Each number is 128 + 32 x the weight over its row's rms, rounded and kept within 0 to 255. Layers, rows and columns count from 0. The size above them is the row's rms in percent of the matrix's.

# layer 6 attention value, 64x64, rms 0.316, rows 0-63, columns 0-63
size [ 97 100 116 109  98  99 109 100 110  99  98  92  93  96 104 101 110 102  93 108  97  89 113 113 107  93 110 108  98  96 105  92  89  94 102  94 100 106  84 101  92 107  95  83  91  94 110 107  96  97  93  98  98  97 100  99 103  88 102 106 104  88 104 109]
[[142 141 142 174 166 135 180  98 106 100 117 109 122 102 118 132 183 114 132 132  75 187 172 119 116 158 123  76 132 192 182 101 205  82 159 128  90 202 161  81 119 125 128 104  73 127 152 164 138 116 111 102 110 135 117 121 158 143  80 133 103 141 101 108]
 [ 87 155 169 124 160 113  94 100  32 113 154 160 124 141 166 138 174  61 136 117  64 113 159 123 120 103 111  78 121 126 133 170 134 141 195 150  98  80 132 123 184 145  65 125  88 137 104 156 149 130 122 107 169 134 118 122 151 118 178 104 121 162 145  92]
 [117  92  97 154 119 205 142 113 178  68 135 107 146 153 182  85 123 127 148 127 121 154 100 167 177 139 148 117  66 146 104 110 116 162 133 148 139 154 122 122 101  77 144 102 123 163 108 143  96  77 147 102 200  62 100 108  89 128  90 119 103 191 142 124]
 [175 114  98 108 150 155 142 128 164 115 132 150 114 135 104 135 125 139 122 132 143 136  89 139  86 117 127 143 193 158 104 152 125 186 172  63 134 172 109 175  39 128  91 221 168 163 144 122 124 176  73 135 132 120 138 119 122 123 137 122  63 130  89 139]
 [ 89 120 101 114  82  89 148 123  81 145 128 108  73 129 171 108 187 135 103 129 163  78 103  87 106 170 160 193 106 135  61 133 147 200  92  68 115 123 144 114 150  60 119 144 140  95 178  95 105 140 128 133 128 129 143 119 136 148 144 123  98  73 135 156]
 [109 117 104 176 149  95 105  99 127 110 117 157 107  91 174 103 136 142 175 159 105 110 105 130 122 122 112  82 153 133  57  86 119 170 155 139 142 151 141 204 154 108 184  68 162  91  78 104 145 150 169 140 128 220 129 148 124 131 161 133 163 133 131  84]
 [143 192 130  70 153 106 112 148 160 106 165 103  90 128 161 133 119 154 126 121 153 133 178 127  99 105 149  94 120 152 143 122  84 196  89  88 166 114 117 142 199  99 148 110 145 115 114 136 131 193 126 122 121 150  91  60  83  99 151  96 145 166 194  82]
 [117  70 134 172 132 134 177 185 126 124 193 176 137 154 138 102  60 168 155 102 153  99 137 148  98  99 115 114 152 189 127  81 125 108 138 166 186 160 143  88  88 138  96 143  82 116 152 186 126  81 109 116  66 134 129 119 119 101 136 140 108  83 101 124]
 [137  92 104 127 119 114 107 229 124 106 183 161 122 113 121 119 112 123 142 166 146 137 207 128 120 179  76  98 160 167 157 115 127 108 121 152 142 110 125 174 131 134  83 144 131 121 146  77 160 128 112  95 175  89 151  93 147 136  73 166 166  58 125  95]
 [151 138 126 157 113  86  89 102 120 106 134 190  67 101  97  91  97 119 135 118 112 116 159 116 122 107 183 208 167  96 167 153 144 104 199 131 103 192 130  90 175  97 139  96 146 131 131 158 131 140  70 146 134 102 115 151 136 116 130 117 124  90 205  99]
 [128 129 154 170 161  80 136 168  68 138 103  75 152 119 139 113  91 190 151 103 152 150 193  99  93 166  90 171 148  76  99 118 113 193 112  90 148 142 149 156  97 133 191  74 170 127 171 154 142 125 109 153 176 152 111  96 134 120 135 133 128 148 119 167]
 [127 118 161 150 177 130  99 178 158 115 148 124 122  70 147  61 166 133 191  91  94 188 138  88 153 110 148 158 105  56 133  86 177 154 136 129  84 137  94 150 146 135 164 183 126 123 143 133 124 117 153 110 105 100 113 102 177 155 161 113 153  85  80  95]
 [114  84 171 124 107 121  49 108 137 118 178 134  79 143 197 143 136  66  78 167 116 157 116 135 151  94 153 136  86 135 108 108  92 133  96  88  62 140 180 134  94 136 131 161 101 183 139  88 121 112 157 142 125  91  70 174 159 117 143 125 144 120 134  96]
 [103 140 126 158  95  82 164 154 188 102 121 191 145  93 119 140  99 103 136 119  84 100  83 139 201 103  91 132  92 108  65 146 135 165 171 109 132 166 111 105 132 129 138 177 117  95 132 185  78 131 101  82 132 116  81 104 110 111 149 119 184 123 186 132]
 [162 148  93 191 118 104 119  97 165 119 139 139 162  96 206 117 165 173 142 101 146 156 108 143  85 140 159 107 102  87 140 148 116 130  75 112 135 163 153  79 144  82 114 166 105 164 139 137 163 110 163 195  83 107  85  65 103 135 137 111 155  87 169 148]
 [ 99 128 118 169 172  93 124 124 110  86 138  94 163  96 134 163 162 149 121 104  93  95 138 132 106  90 161 162 100 172  68 113 145 151 123 120 114 145 183  83 125 105 205 132 178 112  62 128 133 105 116 139  36 154 170 172 131 146 123 104 132  84 104 140]
 [110  96 108 118 123 101 163  83  73 125 149 137 135  68  78  95 111 136 130 163 109 109  88  55 122  88 138 167 139  84  62  99 127 179  80 117 116  97 145  82  85 166 168  97 137 123 175 116 173  97 145 120 125 114 111 198 159 139 115 137 105 141 118 167]
 [154 109 137  56 114 135 177 105 116  45 221 136 149 135 125 103 168 125  85 105 124 139 136 124  87 129 121 126  98 103 127  84 151 189 163 117  78 139 127 159 169 147 149 155 156 100 114 118 132 110 148 148  65 163 102 149 118 112  97 133 132 162  55 112]
 [149 114 151 165 111 133 134  78 151 107 214 117  94  99 142 161 168 150 181 126 128 103 121 120 157 134  79 122 155 109 122  78 113  95 117 137 146 186  83 116 190 166 158 129  46 107 119  82  84 128  97 115 143 157 161 134 145 171 100 104 179 107 103 106]
 [117 182 147  97 165 103 128  81 104 132 156 147  95  89  79 121 151 104 138 148 128 173 142 174  92 183 110 103 144 127 155 109 114 117  92 125 146  88 144  56 140 143 187 168 125  55  82 105 136 135 155 187  74 155 156 133 129 182 119 141 119 129 127  73]
 [143 111 157 103 173 105  90 168  77 179 192 110 116  95 136  65 141 125 113 170 108 122 133  92 143 148 120 134 122  55  63 128 150 160 115 147 153 179 121  86 170  80  83 139 127 171 160 153 180 132 109 132 144 160 103 129  99 100  66 122 162 148 135 121]
 [148 130 156 128 147 124 195 137  84 162 146 131 145 164  88 132 158 178  96  90 102 129 137 115 217 124 160 165  96  86  84 119 105 144 151 157 144  95  53 133 129  67  86 113 116 126  95 112 112 159  87 165 184  97 109 131 168 121  95 145  87 127 151 101]
 [ 59 117 212 178 127 104 161 126 170 138 140  68 152 151  94  81 107 109 132  62 143 104 126 122 130 131 146 145 146 165 129 108  97  88 128 117 155 160 177 117 160 150  95  82 156 172 113 124  94 157 129 119 124  83 130  64  80 113 106 156 178 133 150 161]
 [ 91 132 135 144  89 127 124 102 155 147  80 119 115 166  92 204 120 115 116 148 111 141 126 103 116 115  69 137  76 134 132 141 121 129 109 138 188 148  63 134  84  78 137 119  80 142  89 204 181  76 151 124 190 136 136 110 121 108  97 110 103  95 184 100]
 [129  96 152 107 138 119 142  59 106 140 130 139 118  93 168 175 134 128 107  69 115 112 139 135  66 147 125  92 130 146 178 151 130  86 119 137 129 165 127  66 106  60 133 118  67  60 109 121  72 142 153  81 152 140 192 127 139 155 119 152 200 124 117 144]
 [101 169  51 155 169 151  99 115 122  82  96 177 107 105 114 137 124 118 125  97  62 122 167 104 174 109 113 120 138 144 112 169  41  92  76 112 127  78 164 118  92 113 112 167 114 136 126 165 205  87 124 146 123 134 113 106 160 118 140 128 169 128  93 112]
 [101 121 151 129 163 110 125 120 108  49 183 108 159 168 127 114 141 130 174 126 119 153 185 117 152  72 110 166 112  50  99 148 173 185  86 118 117 158 180 160 123 129  97 101 137  98  89 117 131 122 160  78 125 126 135 111 115  50 113 115 115  98  77 131]
 [175 106 125  83  94 111 180 132 127  84 139 135 119 127 125 187 104 141 148 116 207 109 175 121 157 151 153 147 139 123  53 145 129 141 162  81 176  54 141 117  92  75 174 106 116 117 175 164 143 132 183 141 129 164 173 130 155 136 144 135  80 126 119 136]
 [133 125 139 140  47  86 189 126 163 153 116 121  97 163  96 143 131  74 151 119 107 111 117 118  95 139 159  81 121 120  90  95 131 162 127 143 127 118 182 139 118  83 167 183 184 129 120 113  81 130  55 171 169 133 156 103 134  85 100  73 144  79 121  99]
 [ 91 166 126 156  91 132 110 148 111  96 116 108 116 141  99 149 165  99 210  80 183 180 150 174 127 144 119 110 155  96 143  66  63 103 135 131 136  95 158 165  95  88 143  92  83 178 153 173 110 146 141  88 149 126 102  79 179 108 132 135 155 121 117 152]
 [ 88 115 128  58 102 104  92 167 137 163 129 140 125 122 143 142 153  99 153 105 134 145 121 134 152  94 141 119 162 139 191 172 148  91  68  61 161 156  75  72  92 132  75 102 149 140  59 119  85 104 163 160 150 110 126 104 135 153 148 167 103  84 100  99]
 [102 171 114 139 126  60  92 115 133  69 148 145 160 198 113 145 150 115 133 169 117  96 100 161 140  93  93  62 167 172 128  82 151 120 148 107 120  95 133  94 103 146 116  91 144 155 100 114  90  98 145 165 172 107 152 162 130 191 115 126  69 106  85  85]
 [126 116 186 107 127  97 105 117 144  91 114 145 113  93  61 113 131 100 102 165 153 145  53 138 114  97 162  95 160 131 119  65  80 131 119 128 165 136 163 155 130  84 174 169 163 113 163  70 101 120  60  97 161 118 135 117 152 151 132 188 175 164 111 134]
 [ 85 138 152 169  73 141  94 116 136 112 148 104 155  61 151 112 137 142 160 110 156 100 121 128 120 151  51 123  79 112 117 118 163  70 141 132 123 166 140 130 123 157 125 177  70  68 183 155  94 109  88  89 108  84  96 105 152 186 167 159 146 159 140 110]
 [148 192 169 124 118 138 119  86 141 134 153 141 122 115  95 153 118 131 105 160 121 161 166 144  45 108  93 106 155 150 146 153 125  83 129 111 186  90 163 141 102 110 122 160 110 136 162 203 119  82  79 146 135 132 101 100 185 144 179 141 107  76 175  76]
 [133  95 114 158 136  93  62 114 124 131 186 149 104 114 163  95 164 139 129 100  70 123 119 155 124 173 141 159  89 127 137  93 120 117 102 107 104 168 123 119 171 142 164 131  94  70 127 138 153 149  39 155 183 160 160 152 149 163 140  99 121  82  80  65]
 [109 133  75 176 157 106 101 157 189 100 123 105 150 187 113 131 125  96  98 150 102  63  85 104 110 116 166 177  91 119 121 176  77 130  99 105 141  88 172 136  77 123 145 156 128 151  91 115 144  37 130 152 116 121  76 130 107 119  92 104 115 131 136 169]
 [162 168 120  87 136 210 134 159 125  85  93 148 148 129 117  87 148 189 143 150 140  85 146 112 128  96  88 137 104 132 116 117 113 123 107 127 149 113  80 153 127 189  99 173 139 148 141  73 196 141 110 155 211 172  91 130 132 139  82 143 117 179 103 136]
 [130  80 128 154  68 144  94 200 134 143 109 111 144 154  84 116  96  94 119 142  95 194 131 118 138 150 110 190  90  99 193 138 159  56  85 117 112 107 125 124 142 102 116 104  81 130 172 145 102  81 178 158 116  56 114 104 147 133 139 120 150 110 121 144]
 [ 90  82 144 110 106 109 148 136  82 198 121 139 152 194  83 121 121  88 123 121 153 114 183 147 168 155 116 132 126 188 126 143 107 152 164 147 218 108 157 137  99 119 112 130 179  85 125 187 128 165 102 150 175 113 136 150  52 127 130 106 126 134 142 154]
 [ 90 158 132 114 151 149 147 162 145  86 106  75  87 134 139 102 148 139 161 138  94 202 136 102 108 131 161  49 140 153 103 159 115 145 116 136 118 196 126 148 156 143 136 166 155 166 113 118 135 116  63 182 103 138 105  78 148  82  56 102 134 185 125 138]
 [ 71 152  80 171 101 118  88 152 181 122 112  68  80 102 194 131 167 131 123 146 151 132 175 110 131 114 134 140 125 127  80 133 134 107 162 146 125  99 143 208 157  96  84 155 166 143 166 171 116 173 168 118 137 126 154 104 139 159 189 106 142  83 163 126]
 [117 163 169 143 143 165 146  37 132  83 173 162 132 127 101  58  77  99 130 164 139 170 171 138 189  77 162 183 153 114  69 108 154 120 135 137 140 123 113 103 108 114 106  81 152 129 115 167 105 133 100 128  91 145 158 184 137 119 105 160 122 159 123 137]
 [146 118  77 113 124 126  95 128 135 175 199  91 130 106 168 108  92 127 138 212 114 155  62 139 100 179 157 100 102 108 156 125 129 125 134 110 161 143 160  89 166  67  59 173 118 163 165 150  88 146  82  90 158 136 111 139 152 159 146 152 134 130 108 108]
 [ 62 112 178 124 138 103 133 121  99 154  97 102 108 105 151 106 160 117 105 139  93  93 133 156 101  40  98 170 119 129  73 150 147 134 137 129  89 117 120 135 140 213 127  88 144 169  71 123  72 135 103 115 177 153 143 184 111  87 103 123 133 168 162 108]
 [146 150 136 120 153  78  86 145 113 153 124 191 183 128 159  98 136 140 129 108 163 122 166 136 132 114 101 149 184  75  60 185 105 107 176 106 150 111 105 127 148 115  97 114 123 102  58 168 104 125 182 149 126 145  98 147  93 125 139 196 184  95  97 103]
 [153  95 123 138  97 174  75 132 128  96 161 110 143 158 109 177 143 169 122 182 152 118  93  95 131 174 127 133  79 129 112 131 144 133 162 157 123  79 111 195  99 141 116  96 148  79  80 127 148  89 146 141 170  60 106 178 140 133  44 137 119 114  85 156]
 [156 142 103  86 128 148 123 122 236 128 133 102  97 170 134 167 131 164 165 107  96 100  87 170  66 163 132 121 162 137  75 144 145 132 166 179  74 164 140 137 126 113 190 108 137  94 101 164 124 171 122 101 140 117  93  72 118 170 110 108 145 126 107 136]
 [129  63 109 171  83 136 121 122 146 102 148 117 170 137 163 183  95 151 130 123 125  69 134 140 128 131 109 150 110 127 141 113 140 121 158 128  96 130 152  85 148 103 207 157 153  64 132 150 173 108 133 158 140 163 148 181  91  99 183  85 179 102 101  53]
 [128 121 117 146 132 129 196 147 151 166 119 135 185 136 191  91 118 194 137  94 127 122  97 150  86 183 125 117 146 146 122 103 170 110  92 109 160 179 153 114 139 107 134  99 145 155 205 138  84 112 128  71 167 112 124 174 120 133 155 157 123 113 101 213]
 [153  85 114 106 159  64 112  63 125  85 104 113 148 105 127 109 179 134 152 138 155 161 183 167 134 182 113 102  90 147 138 124 150 130 209 140  81  91 102  84 124 104 151 152  87 101 156 159 173 131 135 152 182 130 135 107 154 182 134 107 184 135 157 132]
 [ 95 113 118  85 145 159 136  90 136 158 180  85  93 134 151  93 135  95 159 120  94 138  71 179 133 119  99 133 113 148 114 161 169 173  72 135 113 121  83 151 150 165 130 121 184 117  81  84 115 174 155 122 126 170 155  99  97 160 191 143 132 178 123  60]
 [120 113  48 102  70 117 164 152 127 134 195 134  58 110 128 143 127 116  73 132 139  72 140 131  91 121  77 129 116 171 118 115 119 128 113 151 138 133 179  65 138 112 116 177 102 139 185 106 126 137 129 118  81 134  85 119  87 124 105 136 189 117 132 195]
 [129 210 105 103 151 133  96 150 109 101 131 171 107 159 175 143 117 132 118 168  66  70 131 129 160  85  63 146 155 125 104 117 165  94 153 164 196 144 133 144 116 114  58 119 114 141 134 199 138 129 133 111 129 119 111 153 156  80 111 160 162 119 177  93]
 [181 162 166 115 104 132 159 119 153  64 164  77 119 138 123 126 149 131  96 134 122 130 105 162 149  34  91 183 159 110 153  61 142 181 149 132 125 145  94 158 187 188 148 158 144  88 112  97  94 102 141 132 125 122  82 146 139 161 161 106  96 133 116 105]
 [136 123  81 121 131  59 114 139 142 129  88 170 112  49 122  75 133 114 162 192 159 121 196 136 139 165  96  84 152 103 131  96 102 121  98 140 168 127 129 152 155 135  78 130  90 114 105 181 190 116 131  94 104 157 109 127 160 136 105  81 164 132 168  95]
 [120 139 101 127  71 119 134 139 140 123  66 205 123 116 128 119 155 114 114 158 182 156  91  92 207 113 149 122 137 189 120 117  91 196  86 130 157  67  92 156 144 133 164  85 148 132 154  96 128 136  87 132 106  85 107 156  74 117 133 123 145 139 169  98]
 [179 134 199 108 121 152 179  89  68  92 111 120 126 101 168 104 127 131 125 139 100 143 121 121 129 132 134  85 142  72 111 170 127  83  92 132 120  58  85  81 103 140  97  99 159 120 156 149  85 122 144 168 118 172 140 182  99 139 124 100  98 199 159 166]
 [ 91 147 131 152 115 119 164 111 155 143 130  96 154 173 134  89 135 122 137 164 139 161  75 149 166 113 112  75 196 173 132 119 102  72  80 124 132 171  74 102 140 199 176 149 109 153 137 122 137 155 131 151 120  98 115 101 166 175  41 170 134 127 158 125]
 [133 107 152 164 120 116 114 104 107 124 192 202 150  99 254 167 112 103 117 168 160 112  94 109 153 155 104 157 148 123 104 131 100 153 130 116 137 117 142 147 113  83  93 126  78 129 155 135 163 107 122  96 110  48 100 115 160 141  79 146 107 121 138 151]
 [153 190 129  94 133 103 126 134 160 125 101 103 133 165 142 173  78 182 125 130 166 107 212 131 133  97 119 107 178 152 159 161 100 140 111  79 113 137  80 117 140 118 202 114 176  84 107  99 100 179 124 148 155 140 136 160  86 135 105 107 143 199 127 151]
 [145  94 103 156 128 129 149 115  88 112 103 186  81 114 184 144  94 115 140 123 138 149 134 156 160 117 117  74 115 205 156  92 136 120 198 164  75 131 160 142 119 156 137 124 104 133 112 183  69 127 146  69  71 170 111 165  70 147 138 132 156  98 112 134]
 [ 95 143 107 109 133 144 103  97 122 126 129  99  97 159 120 123 137 149  68 136 135  65  68 100 156 125 138 122 133 163 133 161 161 174 178 153 132 143 115 145 191 143  95 126 130  82 166 171 106 156  98  68  51 165 119  99  82  80 130 131 168 130 182  82]
 [ 68 106 138 150 124 109  78 150 145  82  88 154 130  99 106 111  82 144 180  96 148 188 156 118 161 144  89 108  80 144 142 133 128 110 156 151 158  98 153 138 167 169 140 148 107 185 134 153 204  99  94 137 134 142 188  77 122 138 196  86 136 148 129 152]]